Part of a small language model's weights.
Size: 12 layers, width 160, 2 heads of 64, 6.11M parameters.
Architecture: learned positions, biases on query, key and value.
Training: 254M tokens, 7764 steps.
Each number is 128 + 32 x the weight over the matrix's rms, rounded and kept within 0 to 255. Layers, rows and columns count from 0. Numbers have three digits each.

# layer 6 MLP down (transposed), 1280x160, rms 0.0865, rows 1127-1170, columns 0-159
126105126101109130101090143195120134098176125099102164085169047117149119164132129111077098113130095103142087122117130129171145132203122178106156112201186116149112173140125129121112115118104117119124156126114118124091180118144151129162099121126174141073167125141094112083136126145114065126150097099156145108176111138118144150148143124152117117127144146095154139098170120098137055111153114133129148128109101138101087163172150131137131148125119145106144115131151148126127148156118069
107208087130128145122155114098189160101167135139082115123142124084109163124137116183105083177063115122152110096132124074067123153160178192193083113069031111090112196219122127051149086182093183141109114091089134127159087064108130092131123077119115131120097126158083121128103144124107115178155119136133183118130124152155145206128197135138171156117082152138088176147115120072129115162102055138110056174147199074177142156137134150149069151172138147091176158098202103126174094103126134
184126119135139123160124125192057174058093106183101144155083070113111119156146120135142139134073161173094168174135079099103092165177153072095123113104114106152119140076098129074129097152092145177147095110156068084124153146092216126104153114137149163078086172178078174155139092168149143110125143130075123106141172080085132234137198085135134153131065108111149165155169199039138222176088073099117213158087102111145141151154086089132087110128021119183109154232184117022129208131156077
116127144125142114094188112110125151115108145126145137165125136182105098128115146153096091174156154115123119084121097085085120119174124149119115147124106105186101099124136119154167162110103096158151158136169098099138144096185135167120133059110105079159126156137143169163105095114192214126136176070109183121135121112093098143135107117115089159128116183133098055118099159112143105095107156155164091130129106142113153088134154182107159125188111118108093110151089143124128115073138183
096168108153138127168105098136152112086115118086157129134159143171133107113189128076136142111142158130130148162170065110127160141101128118139129230125127118064179167153140154185164142146146189127146045171124171099163158134156138114127142054125069079206213114119128129145043131146092124121175109162094183068110127090130098138125119105102105103140168151137077140068112108086149090132074118085114123118028194090137179138194185168148127122088096160088166101118111089085128043184114121
127187115165143115070129193118152092141156095107183087132161065195143166112079145102066051122084143139158128136175156119119160186180096164160055098188118117117167203063101137170054082141127107138223150102137126152140163108113158086187132101174054124125109088076128095177123112172117057089118128142057074151155091167192116087108131135101121097061188125145117066104122102220087150100168104092171159202117127111094131204120167102145094152119129121124069160165074105161189104117120170
156123156134134059174074080073145131106175141124168144109113123137122137103120088107090162092088129179144058104185157134158116156144086138134157122123178132126058130159120147117173145129175104171165155103110117144126157100164137077095163084132137123185207120164102114159155113104116092168089115136156142107116103150118174084084181142195110115136193102084146125118143131079139127144132131157099093170057133094071171154150182157111014160114134087093153075142169155130145120112109084
092096118152099096107138123104173122113132145125145162115127112104157131134094121109120094125103070118197142139170135173119142096084135106175130165113101144108115148143143109148124168115136104140100158114148144095151150137097158156125121140137177115162111098124110086075147104146134163140130114133133120150075136109116114243122111153099099125137124077110104088152116118140124152053140157150148079075183113149094176154142176127112255098148158087096150143144143090153114157186119115
114132146026107166217190111146079113070080088063182119136093114149118106149046145131119145105138078105090115148117160109218177157156180146140235117102199115156140190122153151101151163096112125089113178180100116199108176109136149073177101107157031103082057108066107155154215177145095191133082186143132145175181200106117076156158054082094103219119177104092070102103194127112141113052158162064096176127066114118144124168118095111141101119102157106162080126133089130143049119175134113
158080136124124088147090140113107144098149099081120167131118168171134170145137107158116115108095157124156107145127094118163152077125174106139152154119102123163147245126166175177105088127172078078125136126124128144144092058149123136108143135187122165099129095105129116142116115144122165099097140108186136150073154177123156140118108156137123149151168105125098085131127121126124153117137105127126140103102174108114171157125059145142083150119114082127147118130148147141131069101071163
064156123117124165159127153100180105172074170102101140149118056165103164072112159119064150072137136143180085126170126083166075138064189205180103126170118094124173143168161080076069095126124119113114149142088180211190142124081163169138105168129115147155175093070093137095151104111126170101140070116119113115135193140096190092109107209113143164146082107137096102080115125109136101158074141106133127133131169068156140066179173175147039136108146074146116092186142135139144107115146154
188175139130112086089119088107098161141123112102140101162132146131130161175108117074125140116129119149092171106113121117131098143233153124115142122123140106135149136134083129144106119144120127121103121126124140128112120103147182138116145166093139148105161106114112098173141138143138167163078137149107165154114135145132130126140167122108104112145122152100115152127154117125052081075108118133144118155122108168144105143111159085129116138125135156097106099123155188137102120162136078
075167160159119120144118128185141129143124179101166113127144160132105150129137105174145145107142169113201108103117186125128128116129166121118158097143124113172064149142094170112102132123156099192093108028158118162147072120099100101113078150077110123105129145127102131133141135086130104108089209099150173141106121110178136168125137092162082116089110139143125186148037120160102143110085178108196131088095178115055081136140147164130219142076128153105138122106105084132108103156160110
113067101193102179095095124088115124163185148189121156221122099098091186155046168118152112144103172098187113130113124110089101105103066158115124028138143173161233154159156114153086031114072149168156114201146190168121121155214131107110063130112145125147102054112077097172118107136147135067142111140163151103139138144182151105161191099094073137100083062155142144084152121090110122115151172088170122120179111105141118105107108144167069175225100120140122155128168128103153132083110109
166118108147126113164106111093145146115172107118183129164160121143127114057118082127130157132120130132078225108097139110125167181135119177110116097151135134116154128135131150161116082099053087112133135163123067106074141122118108118134171130147144156153106156083089106121080170153130153117088166135137120087105148122153117139079129195162088125119114165113118123194108121136156137141099134121200118163193121103170174110067082109126110150089071175154121157137129083080180157122116152
092107120149105128109152149086123104139133150120134138144144112146078099155085132091164150107119137087162135140134145171137136133153104142090160121138181123147120139181126121178166135126109117121151122181090062096130104087154143165114136105101153161154033131113096078121195105112096101130113124156156115165171144079098090114145175139133115078148129176141116184119143116153121157098141093120112133121143109089079143151175089098101105083135104115165127126169139144097131177181135128
130123226137183074147089199128083135141136178125182106087164150121165090149148105071125214130130120164117138148088153160140138214114090099210124124136165100125083161137122115108156090039085139106066134152188080146095143080122111067087182105133088165135083146083122121127114174128204164149106075221141073107082155136092052106166102097145082076058144089121172190087106041197131160171107150157082078098105170133170196091099093255181067174135083165149120072135114103193135029121164174
126158153109069187108123135186122079119116144090169065132133139140082142052113150111211116140124086172160121076190136141188108189177136090118144127115157130134199175121132096153114097105183200098137104121100162177122105180132140140141127140156112099176122102092108143082127144185133095076074135123141146131082098093085065161115167112130109133115136162156058158141184178121175090128110161130072156136124126106133079129144109174135108128147123136168052114120195160128085125048096094
165130079137226144121103074152180175137140113101137097064099148126070105134162121120175136125164135069133104119165141172139113135132082154159138113119128112126085198094181157114123186140145098107126142103174117138075131158162143168086133148138155078127162200136108124075139097125153129128082158150168178115144122101133144136146115140163159122095167123100094072152079116139115147103174134172113093191111073017135109172122137150107131139081128128115169134108098055153118098125083142
176078153138123122069150157183110138122104133174132152140108081112097166138128148113100162156116128160115156173170151151167099159141111154129124141087133088133095130134106077098113129159088101088175148120158071099126121123151118129120135132148077161102108092074059134171090113157113111134100149106104109139102191128165135123128095136106149141175096159071143134101145174094147148103129153121111120114118100144139160113082114177139099169143141161114077140105083132101138198184193077
151145123057117077085116134107111131094114174123105140137145097180127129131139141170119169101130106155163153123161158139108147096119099135100136138124099105146128093166132092130131128132143075222141135124165146137144081080132105085103104170191134155164138115115145064115120149069121117105153138109119113144135126074156137091176160135170149114058176050146155041132103144079134164144103148084139183179208140170161035140114069140128076128128104143085151154173133123186146124106174149
144167080139136157166132124157157166098125112080146093132085049123107090172139122095104133143154122121103160141066141121139118120145142102136150154091186181054130121127152127115132145150144115095110177112115166080187104145136106085111081115146081181082171131138136077144137135093141157079081141144065187153095074084119136119107103155148117158101120128146075120109131147067112136117113125163163189166092110152153137139165212090114131148138163116156104082179143110090135172153093196
119109129168162183126149139085115140151143133111115097102152191116123172140103119123105171096110127064166149168149093164060142100095111185069147112102109116153121121103106104124142156174103100137127159123150187090170094051060109139148069127194151161156114058160137126117092122161146170068149137150130119132084184130099167136144110127099104103140090110083119118191114100153159136144137142112178165166146150101152125080091146143111156116125119140152146110059117134210121132087094170
099131101126134128116118186089146112122123171098147172090081158121114109148129072205136151093074131110127099077152116127122080116148148142167132110129093127109152143141142062146144127133068173074162169133115080119108115062109070134132117180157137169086110132140118119103123144094111163161112085136084137201144085154087045172113189115132119079144172121147128182095064150143181149109124145168098133119124111217106116099103157100136121157110180116126136174131163200127153162183112096
151094134093086083153121122120177153101145135105127088136154147121174129120106091155136112139091152098105155121147101103126100094141118154174145146048136118102114113156117151088089107139144160192082142173140166159184149136095109132101151087131094094118141115152165136144121184087108131113172196076142118150107138087129103217093139167149140137133132122121106134155116165118139128162157145124120140123167074127124095138100182123094088119085129111144144107142119105175142120141110136
106128050138120151089170111099137108130170086101125119116138079154121192136115152197176089074140141106159163078121111051106157111139091130076176149121177143122114135107124152101121149139163108162110134127056134159128137092112164132098131207114154153097178078152171077116167170167136121092135116071111141052116142105131183127055140175196098146114141137126048110136112131156080163085129114174174142044074179141131122104111141189115168084146106102185159142089138135121163091127169197
143135162162159123156129126146110189075117139111086158141109148180106138238104121141149187127140112075114134140112119089121126134136111118117153118101137123142105115120145071176155158121138092135112117168126102121147129109150134155078125149094088130119159131109156068126088125097106081130162112110083095080116123162085118094093173138122204154169139140159150125114132106134138095121183095101100147156150141101135096160134130113133167138091124080150104159131147114157114169214135093
105119048126119126184167073124126121136161084162052145149152087133114168118135143102104133131114151151158159132127125136126196131104168171091167151116172179096139076122048126117147097194111088122152124170184125048100178123132042160180153126131157137131144198094148084160145094144139149146099089178089202125105130126118131187156066177125156130141143142125056174114115183080088061126076143108164161111108108063114122043108136175129182100148153135103056166145148123124092054139165187
137108104129181199154100109106147096180130097126137121123085046154155106117095142108184151061133123140175134120138120156153137131087087162119189068078146093135089132181091141127099167125104108115156093163122118186115099140119145147128137149203126172136147133136089085220147114094131120125087166129135133136187117149128089111105164143141061131088146100163160080151150178055151155141145193153124111130122135091156078158106126149132028124116109099076094128131168101129092151104107123
124124127118163114102089126153108142142107180103135113190091163109126077143091115114193186138092133108116142139118148138149100109116125167132154061120124131123134152083145124109152181130141100182103193153135106130203114040116128151117111110110114096120130137145101083171140150175184139136095159115137133079161120091185152181102134113108175081135117120137149056115138092180108139123135136164140139166172067145134116162127100138041115141064135151104155072098095133177140155190050093
102151088104084114073139139136117139098151133132119122149147086063112081142163061150143124145097121114174091105143122114133108148110063145111111176105151109107130127097082154105089104130103141100130147112144165114131126098141127132153069121133115194105110167153151135094066086087108095121177070151147119102129159147203130199140116140153185149095155115140114193149100096169079169091151132159122142128224055123152171125121120185150220118114137158139189138153106137172089124120148174
177119099135192076129146121149147087093162132163194142111113136094162102150103121154099150127175087141137094149179108143126194166142078089141105109112160102087118096073167067084116150125116117091204174144112114166090096117118145135153177127157160095123117157095172123104151085122110131126065124096219132173095198141138189097105086153119159075142089097136125167123114181099168092139122127139197141171076132154151073184199118075141098053075129113080178183134055126094097140121139113
116142106144092101183080143122134123096070110160127114110096150118153118137066144051118136144066139119138114095118199137139143158119084127165139113133157176082137147096105150157165083077077099141084117172140135132122182120155107095156131142131168120149165111152150155148111137142140171157215136200136069147160132132082145136128153130147134108194119094153069096100180149134099130124151125128129188149107125124111113111133105131167079136090151125110078099121113116109116094129180150
104113084168100158121135117129153121113165163116082136109139136144140131119111089111152122082151103084081143118073116156175130154111111128155176137117073132137110109109164154136093132092117138127139122161068134134134119145139147130103122060144164141163096126150101090116127111122129118119151157134146141165083138104135073204166082158111194105141153154154116134122115162160186092131161136120055156167113107120146111134112100157131171077167157138104127138138141144143152130077102112
068136091171137139143043158153155133176103165180074142129169127084165127145119103103108149085090126174115126116127123192094076136149129159127135109126116138081164112137179160105114121115090144159131112142160120117174105143116148159113158112157140112141113088111084112114097122131141120076122130147152109085183172121104144156116104102126150136107092095129175132121134150125147132112184128188072115112077115110223171111093100157097083141144109129118149110150138186160138154207070084
083158139080140192070149135182180116126119110194095064156150092141136129097148061128143126135089123149186108163086133181104147154212153172095089113165129145147118127125161145094079083101082048131107094130108116153149139098165175142149141158142100127187168128080146094149122070113163164114122109135105118150158117159108195131099125142167155115175100115132121117148117137060103172086138146091178149100082098168141139117053127187123096081098184104122079114109162172137060105122151133
132111135150169153123094085148166107138175151192105102090089132173120109160081186097179118157157078138167086106126125119111168073166130136112134168166158066102110129100134098127180140040093155112115127118079154098119083084127149118077109165121136140154145109100099129124081126141098115110128147129103167124125098146111197124054156140150080148065154157110196083180117125134114100184158113146190143116096173120165184131182107093085068115195124184184165094135128119165108105144174103
129097176138145104119145133097115118089169100137109073106150064119118128098162156104130092108128123114226096097100117142157101155087196057187169148166156144121128133131139158095088125137170137127153121129149119113131121157120112124144110143151141183167149102099140101115174150122099112110137091124158112157119129144151129093117130078141099142115121121148146125141145124107153173097125165101118143117130156100147103092123161114146226077120092128089133152113093104124116143245076139
168137160173116158137125135081152117102091148154117134127135107083034167158146152146120119105157110167146142095081127151100114095211136188156132174103123104141102069149137173085138121099098149144140135126152122130100180125133161118143075187158123106193135171173151133153099156152122093178103156093134103117121155091123118205148185086131085086138123116136120106118087123076122120108141126066109133147132098061128133125131169177129071100073090177147135066138156074143137131114116107
136109118167155155144163078106188093145079123134116085113082127142124182102118127127133128134113140088191143108162143078090096180150089171117128063117178087129132094134144180112107100184091146091077113091110166161146147129140133107100157097148179134070091117124156111099119078098161143149088108211099127108104176140119174175133084096165163223232111151123081100153129189071099107112211109137123083131122074071143154130100139158149159110202157061128078104107125112140180170055143203
123107134161116189121146098162165113111091095172165167156119136119155141137099115064160151097149126146168102130127129147114144173185159090153093129114138193114107101119154099070168119176137167104144148170111140145103093088100134172106126132205160100113195123137142135134155146110101128148093114167144137105120147104107124119163120119121152185155093112075114162065157078128147116100139094039117138093124123169163125160170115140117103139136086106140106087080112181115105098064080110
081137151118102112118073108213112169182079117123117103121186158123124184150141141108097137109124224119100042142086116144126169090127127160148118085131127125126115066161162152172125101151144093138121114133153123088135147130135153120110152105097124086067133142119157096194148173132148142139140105097123147167121146147114121130082146105128147170175058115156150122105096132156149094127152132181137167090147119118096100129135140144130091102146081159049173120172171138133116141094111083
158116105125144106140058153122176157072113136117168134170170108127102157192107107126134171098089151091155122186117114089095168157173140153083140087136159134112148169093160143106150114141091168150106065118136113147116196131157101120122157138104085127137114109169137148123099129106164131102148146082129122101111101124152169089143124072124133117076066162101155136126141133109123153113172137145153166143094165105143152091167134093145072104132082114151166089176112126145119121110143133
123145106117141109083108127115135134109147118069177109127102165137124096130145145119146136121107148162112173102114171133148153122169104122093155154127091128182129109157134127089091124189085150143149079181084127163135114120060102079117141137136093143120116184092121053164148132132138105176135165143132184106071088120073108147124129163155152161077121122190140202127113177142090127168128108134096145096131158127120124069205089154110119112155091152100136099054114163132137132135097154
# layer 6 MLP up, 1280x160, rms 0.102, rows 1128-1171, columns 0-159
130125151116104180163072148111141113167132116093169160130104142051197116113105201098091035129097178130105181118215147093135141172124043107154148107146170144117120134193095148160117134087119132107121089124142097224101147102091147155124115100079059150150106125182093172109119101179138090118101092182059084136177107104162083132110140171150138117145110138121179128114144125086131181154082110201156135148134124124138099116130182127041129129151121134172106197057111131145104152091144208
146088083135140075173098132149100127096151119165106132155054199144173155128133173183125134122113055173132106153116167176052067124125096167147146102197110066150180123095111145082185186135123120051122139192151143078165127161100148156163134081163064160029106139139168178094129161163116114117106081119113149107093186155051059109179170152124087066087144085135128118142134085119134196140147122156116125103113129112132084170143147131110127166160126085136105078135144180111172123036132140
127113102168177122119111150114084094123094136163169077135134127175129132099108139156086140111073101165112126186166103143167149138104111118141122056157124169140160132135146134088116098164124135129071134116084086151130114121084084119147145143140124144061098129132119102174144135154043108115099167187149133164118149158135098087162153138162104143094166166178199218132133163123148072141104144107111055110147145135170152086110110102145136207173097090140154090050140092118173130131167129
193124176108089112134139148107137141136146095091099084087126125128110103050171165147138137160122109135082129159144125170147184077105110126170051187116082168118081178158133086163111094100147192065121128186118112127128103110117085140117134113121101153138175163095108160124109087137053071175171176126049134152097145138137151091151141068124103042100144137139222114136109140146160195172110113165082104143127159168070073054167162102175093149120144127130109117130052076148124108157142131
141079127161125154185087130103154150143115108128131123111153122149131153070135175184129155134101146097150139158157144110079131100118160158166127163126194103118111162134116148172121102111143142125098104155116165120195166084030150102143109117109149184061138189187069101092119086133154067099115146188096149154151124179116081042162121159147125103131195150081164049154135132125095153132109129173115138121101165103148102127162168103185098105105155170072184088055127093110135157129193115
151134166136162121170109114132107149192128171154125173127146190121168142131079142131107153107117131127106167148099120108100134144125111149132141116104134127124152116126158169124147066173117132090125107116098117157170117157090118125126045098106114124140093142189080171146132165116116090136134098141088116171160131064135037087144120133159143095123073129118138132110116112127111161081150162120116084121127214200144118123174211123072127101130123092187220138139110178105163115114134146
136111088104120135111094102090115086130106127118148163168074157122109117140075137172132097140142119164126155130149180084123066132115076110107145125102129141147138143193090184098146139130127112055101104139091132176148140078117125108158192130150060074169093176220137237108147151120067113150174145152096124133101158131163147125168156121098112108052167101212177167133128077145074155142134105117138140103120180126134128107197125199161144158116116071120141175128121075075140064133052140
087145097150152166138071145189127113152114173178159102086164055172137152111177111137154108105122107096102133101180169188036183169121147125097109131134064076135195148117130148104184113135178147075090134129076110170061122147155124147145092070130188096120115161094129126123135137141127110047109085156146054142108214116092128072119099112087168139126221154061118128147151109111178125080096123219098053122092096186187092079089121129123102119135117090107178195123148081168199181158194128
138129148038148168131176091150074154142117085154133037131151140071150109136102186131148137149136081118126190140132110176120130169119107110169114087142124155136162142151101090142093137088135127119139109145144160122131153106100125110131138132164140112123116156121065179129134104198117142124117092113152165184116112160145152128097121103150081117125107102127129135097119183121149128093121135164051098102131074145088137135184132120136081109082150195157126171090111112134167125120163102
113163075125133132143107121101131098194095096166143104105122150103131225130054152127148117128113160181128084209143085132157103149180120162116126191129079120110075166146084097135132047113150119111098108182146068121172103183123116082136111150156104156153094152178083204087066149158036140140133140137185178176131168139112141034097145098099120123137158129173110193159143105062088141101161074135155116111099187157069092114188109128168117138193123116197128136094147118118129124101142138
129111138096151151109161159113184161195124163129151080100140140139096180147171114126093152098102081098121122145113183160144156144121151102157132124098077128133129077149122134121146120100143103091099102136150166110165102128121137103122118087127144106086098156137160146117177100168165123085114137051154106120116159187108080130157109134162158144082136129103167105154143089113172180133148113156078090100120155127114114120150137141115100124117150128148182167103097106141155112117140167
128171145126190130169144141122080125090104174171068114078083102117199087140146128108100136095127157142104107100179146164136124154138115158150108077138172149123104102125143145117069138177132107089147152113087094116148137126167082112167112105248128108172075105140120159155175152098098105135105121129161115127144194119078107091148101174107186078124099209115113156211108120076133126090113093126161043121123113166145082179098164145099119169127164128113080173115068096167125180075172134
151157134067118167139152124101117120151157096153114128111149140124137159128147187172132089140084183177142124151112108128126182122094105158204099090137073044133092126110066157108045128099146130162103182147118075116154155187068156142156098150178053138127065133187178208086187157126156195058090124113122098064182160154126132094092109067125121139142141067096152098125119084097086109094106121133100114149151126172139118111145108125162122148112085157140155159112085115147138134178161124
126148128121215122159170097075138087132140095069084148074113167092165109154135140127177136126086119140141111158190123095088148112126091163113148125139125077144149107082151115100150112050111129126170155152158126157133117115085175116126096113147100090144162136244121187127172101131138139091087119197096099135097127117100085116129161139128159144085186076140169176096137133165074113125163096131117127134112112141148118110156186145114127134163146124094155105076114101098132125102166096
148140154026093125127125129122150143138105102129092108086152191142150101097153116138117133136132139123132137169120114112144129082087091155132094184100104066121156073110130139142051131119160139070134171085186155146128192129084109124181116082164076180171126169093152107078159160145173126136129111144119105120118121152141158136116081087147134097165103101108122141143147135104140184093119144144140139062155163130170103106131121173140146123128105174161109115136114080164144095101175170
116159098126095160135066095076150079138180123167212162141046130108143152173127093154149071133098122132146194220160176086121139132102115176123079073105058143110142146097111136088189110131115130120046101122118169200072098103128142114179127143113113116127135177191093107135157113158177096034144086112110093144106158163133098111099142143139111110153077133128155115155113144070121134101072130136153088079170170123157083116127102158041124171119176143167212118144155104126145172121075217
142096060134092096141087169114117108132110119141110180084114164136194164105105105110120112148112168161122130120156144139107089150143107184118098155119075142085196082144081139134085134105144110117107199148181131112099131162097153096162168076124114127118136146100164180077101149128157106131172154102141068114081172137109140100111114104118100151064169119125130146121094075112125131126131123154120094118168176151125067114112145173173091211102158123224120134152136133113161131094124190
116160172098120093113124172140100115149141126171125104115124090157173127147155117150150126157112089105099157146148124101104120135093151138130088111122050107132108099122117213150157108116132174147128114176115154148123133120133089129177111146194089050134139144123104115177182133170099097106161108165109057110159201065122126131145128189134125097061152141103104216147148142137108176111077083104082135113133119157117158082162187154110095093181119116089169178167124108116169107114159130
154143126133154142142146155123115156218183123189120127126116185087134095095109135092106122167129109176122152136164172153136153090168146128158139126140127101180106098185141154153116105166180128103102151118127123090138094105091131134125121102106110052054137112159135184096142131132079131109135096133136155149086156071110115141113149113125163098120174158131146165091142163100157128120082084178097077120136092153181110116156178134119085109094110132120122124162176132140155109097118077
134141136159115118121162152085108158220126167088129140199113105066122111099099158110107120119087116112109121139137089191117134154096113115075151121146059074102131118086120132101087073135150230100091152135077054149093143137096158091147129096094053122171054131184155168160123103134110195099183087156091105118126168097176130105127161144129130127114100107127141173167132090151107150136107139141221141138095102138122139112182146123143125159186105098169113134122120154089135127152114212
152107061107068116103118106063117085153105140152160108148174177105172220113120166213102122145075176188135088142181145116120188131112171178081141135131045084117104130156123185075119141121143128113110119098146062170131145192134102098146084103094107129080134143112086188121081120173129090093127154123184137136146114163162136127118119107147092087128178138150149172155127075139138117150128121115144106120112110075141144114170139112162111154071138082092184169176132148198172142108090160
154102103169121181176117129137067186108091102140117095150072102180148162121121128119187127114135115096110106120087088154099152146017115161135113164135137178111133200119104134123120110125124182088113101098128099141064184166138106096152106100147141144123100134128093082128144127106105123167067029145110103108139100131130160118145166162155120114172077098143127177108149145025128154114098163094128119132118166173140141158127102087188056129111144081135119180143193111113127109142170142
139163172096148112119086132167135095135132083166147167117143196107155123080128104193141068129145089124131141131146181102186138138128183125168090142103104149110040139233094154115134148160119144095178188136100151139162133132163111138128041148103138066122098094186101127088147135091101125105070123139113133101082160082121065082151155142155125061120194097108114100187119128122156169100142071130103093134143136142177124095105130150118115100133223123130078176124132139140111076109205129
162105118076166189154111099129099154147152125136092088087149161151157111105145176113100155168148098145129168116148149094155134106153169151102128144144080133134088124157118166173089064087143142146080122187124127149144127153100111083165089138137094091161107140107146166123092146129081106123148107127109110166154155140103150112138122111133112128167129139159095131157124177111151140145139094093105101112108131141086098087184064111124123168091143142121098162130111115107171107117128109
201130149128148174141138072109116108123125082053124109094118153110115136151092123159105098129112125106081167122116116147145217079060121100120091167167137119103100152138164139148043115174127189129163100163132173152080176109110078185154084051162146107157141190081155118140148113114142066141174131139162101140142163141088122084125131079100143108143180113111149181229118145109097135188121125186168156110050103181056119072126153158115107092105134144088118143158077117134145169174148153
128161122100138205121121109147129082123109131102108108148157100072131103086131145114087088123078138151150112107167155153126148168140093148112100105112100111113134083116110182104090153094103160135096155119139161127134125121117178127157102122142147099138143099133107169145194121220137147112115122154134116179133159153134127147134094137151061148109119124128114197186123095128120156125096167085123140094157061134081135107177142144157114110159134159095130114132114133098140092105138152
124088144139181139183106106166104141126188078078118055165059086126119245152120111177151139137034077133134168109091172160134126200098105119111129083134103099110130154104171155126080146109148152172109156157113179166097133099103135132128171078140177084114113126151148143079138127140105107149165088165135092083124140105086141072181112093051143135024113118166176171132117083114116132110092103143080099127121145111084146135114070162194133141213146198136157134106138086134149175107140133
117121115118083156190116105080098150137153153168072138099152113114191110092156156149103132115080132151105162136152162186107156124119162115175155153183163126155141124174071142140077056118149138102142143116073118096136152124080115148130096125155135149113148157122060142105104151138169147132167146185056096117139132154094114136163131175141150060163168116056131172134162154109096142159051089124105096124129080145151077128153103106130103183080088090136152147077077089171127130139161102
145167155128128107163195047156091116147102128122140150153103154070129129177102138090143182129082105115125173117143156147074097100099125183152164134153160049137133150089147141136141099100098194146071150146144095165142166143147102090162136115122081121077122152129106109117104151112087083136137070172130127102201124141104088091167087130105106176180136124145143085154083143143097125177098114198105125115127134197131076124126174128089139139100160090186131140049128082110140195121150187
190152110142132171123064133052101131148166127112160178081048145088164150066163141134191115109176103137124190109102143120153137187146148116133096127207178117137152134117085145128114121125141138137100117145032124152162172145110175129108118126218079090140101101161063184143167172199069119096110088134066106193118097167170088116205120115141113051116144089151141151145089145114136100121084129098114118118159186118089117101118097118098087118133160161152079152107126107133138061136145163
151160173144103183141074109095116091151153081255152104138119114150100104134140146088131142176068151156114162124148160147160177111128111124243060084089146104121135107110095153106142134078132140116154081120101160104121138184128064161150138101149071130131115167137093137128129161127101113122128087130049132060124150093142109116184129106143169163134156087081107159134151142095144113119070070170073078125164173180156107133143124114154096142106136101091112163124126039143118097139177110
165130124082122118124144082159142134158145161069126095139155095070137170111142126104123131134094154111128136117161120162141156118058137124095143097123069072187096153124108122089165092151112157145151200148121133158147120186100101116170119145161083091085140153139133168125124110107127113103006143087125125150162187118154138097152127131141123123167127055089127154182127150115114117112098094134123110137057169137129138069136117123093149107196125143101179160130129158175185172136137144
108197167158142183118124115148091092150173145179120161145147158129109171114164155126105114202130144089127145173174120163096122138121151117189133088117128116077097156113119143135122129182165165131123097194132155166151149126131148173154083099133121041142089105105135140149174144132021120120148161125066132122114153105097104132137172138171137095107105127080133149120148145126108172129098150137117101136109163144104134070132187141059147112082134105094126090127079120089139095081145103
158067163164140131146117148127107122150153140155100094107110130143099225129153154162073133138139127154117078107129102162104153130088106120152162132138127090152160169103150101093180115194136120106166125129094085143120164157092133090106094080120019077106136115169148177156161126149103098108104115122132180149138158122163131106193132109155102062165129100143124110193095127096153124107123109131062075123141120107124128144166161075183091122076161121134106056158173073150178120173155110
140133100141113101141131121074107115087142148091095158146084096166095087084225123083110101182171164120101149177114129079145111143109087102158088116106150174106112095093192129120101110151147165136148084181115119203209177117112099089154131128136143145162098156200153124112184096127106090104107140123114109200147134153129127089126134112085152107049126180104125196168164126093127151094130136107113099109073101163127072127181134162069142164158094137098111202088124083128161171155124144
099215101135089165192171122095080065106172166167087174064107113164155066120160147120162142140139086122147135121144132113142145145139135126124103106104156107076126103150116119108179149118184210063161092177123072126143108114105150134176105134125116164147127103137113145100133143114066083079083118155146103124058171147087171108157180106171079113079119093100131123123232173130119162126083054095097100102126119164196083181189151086127089204154142164097157152099145077119138099114127154
123171168154122170136041103052149136180103080158127138107163106119160132113095147127124106157118134157140202093136116143138103148163087097168089093159055078136049135106086122069126075113144136132133075165134149186113138179078122154193135131124111112134174147158086115136085153157108111130121097143125125117153078123111087096128152108072154120078122184128129131120131124148074161111152137182119174105106081118170128177107109193122121167127192133106097158136099164101118133102102179
116098066120122159132071161112120103200128156142117100176162156114218095176149121136130092160124158112122104150161124103169142120119081147128095177187119110158098149088129136117049052121106179139087174131106084146157135197133102124103108088141089152106096154135096168109109080129158159098174140083150102140146125199137104095102146109129156119175137126147119149146171094109150155093097134087147113107077154123174132081153120123078130121149109186174122152108100145124165148092219148
091179093161102136143041071147117112161165193111163152105109129110108125131167120152145080126138143107104073104187169085106147156122109122162135111151090135148151130153107137115159133135174123121059136066102054133102094141083111085165106101111123122122083124107092191132187150216088144078084089130123180158170191103157122122164092133190132140109103087145107251179131121109159116087068116167148123168120140187161072129154157200139096149100160144193112111172135085145095131132156137
159141083169153123094153144088116162090153147122138136151083128063116151103123161096127115101095112143123111121097164152105044123114158146080124122135135080098152109196127170102159112068149161143095161102156115161106131120156166118114143043152159121130147191108134143159150109171164170131180111144166126141147153157112116105152091136149118101135107092152120109169151087083111138088056134130197110104135191152145102126112145110095113105107182177132094102116125133114227122110107156
107103118166086116138120111177064106190118121141165139128127119114168116078106156161128135104085067173145167142197140104116118149110082180155080097104129110125153149079138110102091130189144177119111108167120117111108197146070117117146074158068142131104166131110062151130125096167116079103101145078122121110095223157130102129197102131115065116118118132144168108137161137147124139147129125110127176127100143200110156110138171124162053139083169143139150159169129170141127128094147058
155142102100138124135139105108077134130123153151098120136082099118185144057129133117140095151080203130127137174172159139152129126133087146136126104150159111199130145106096137124081144078145140130094152107132141178177118138079105115203115156190109139093117114177108164118095136140129122094164165143134084163186150169127097126125150083100129152163111109132133139110106057064086115132095145130152109137105121122105158099149111103100143131121109156095173124116132114127148131121119125
142128125112148125135140172090178102136102164133117144123156230138165168121185173085172075170079199136115088112097097065137125105126109110167087071102161095111112144098142150069128113093099165107098103183141086117176164142090150164139099087138123086081078142180090088132135115174103118086107124137101098197113151142163091096149156102111120097091100110119158174137118095096116099123195178138131119074116227108138142094117127122155131121142152139161125103110114114094142152125183164
102154136147084115161119130122110109163146119182126103136098098126126176105168124143107132177089120109135158211129117116076097109115120135091109140158094135127134085197160176088152134076112160109124178119131119091128102126165108106129174113153135121141085146083140115118169139103163112166076127149113146150095159147152114071109088124163179094099161113143130160135108104088139132140108156138109116099129114160132124144113136152073128113094132146161178119108135117133171134137110164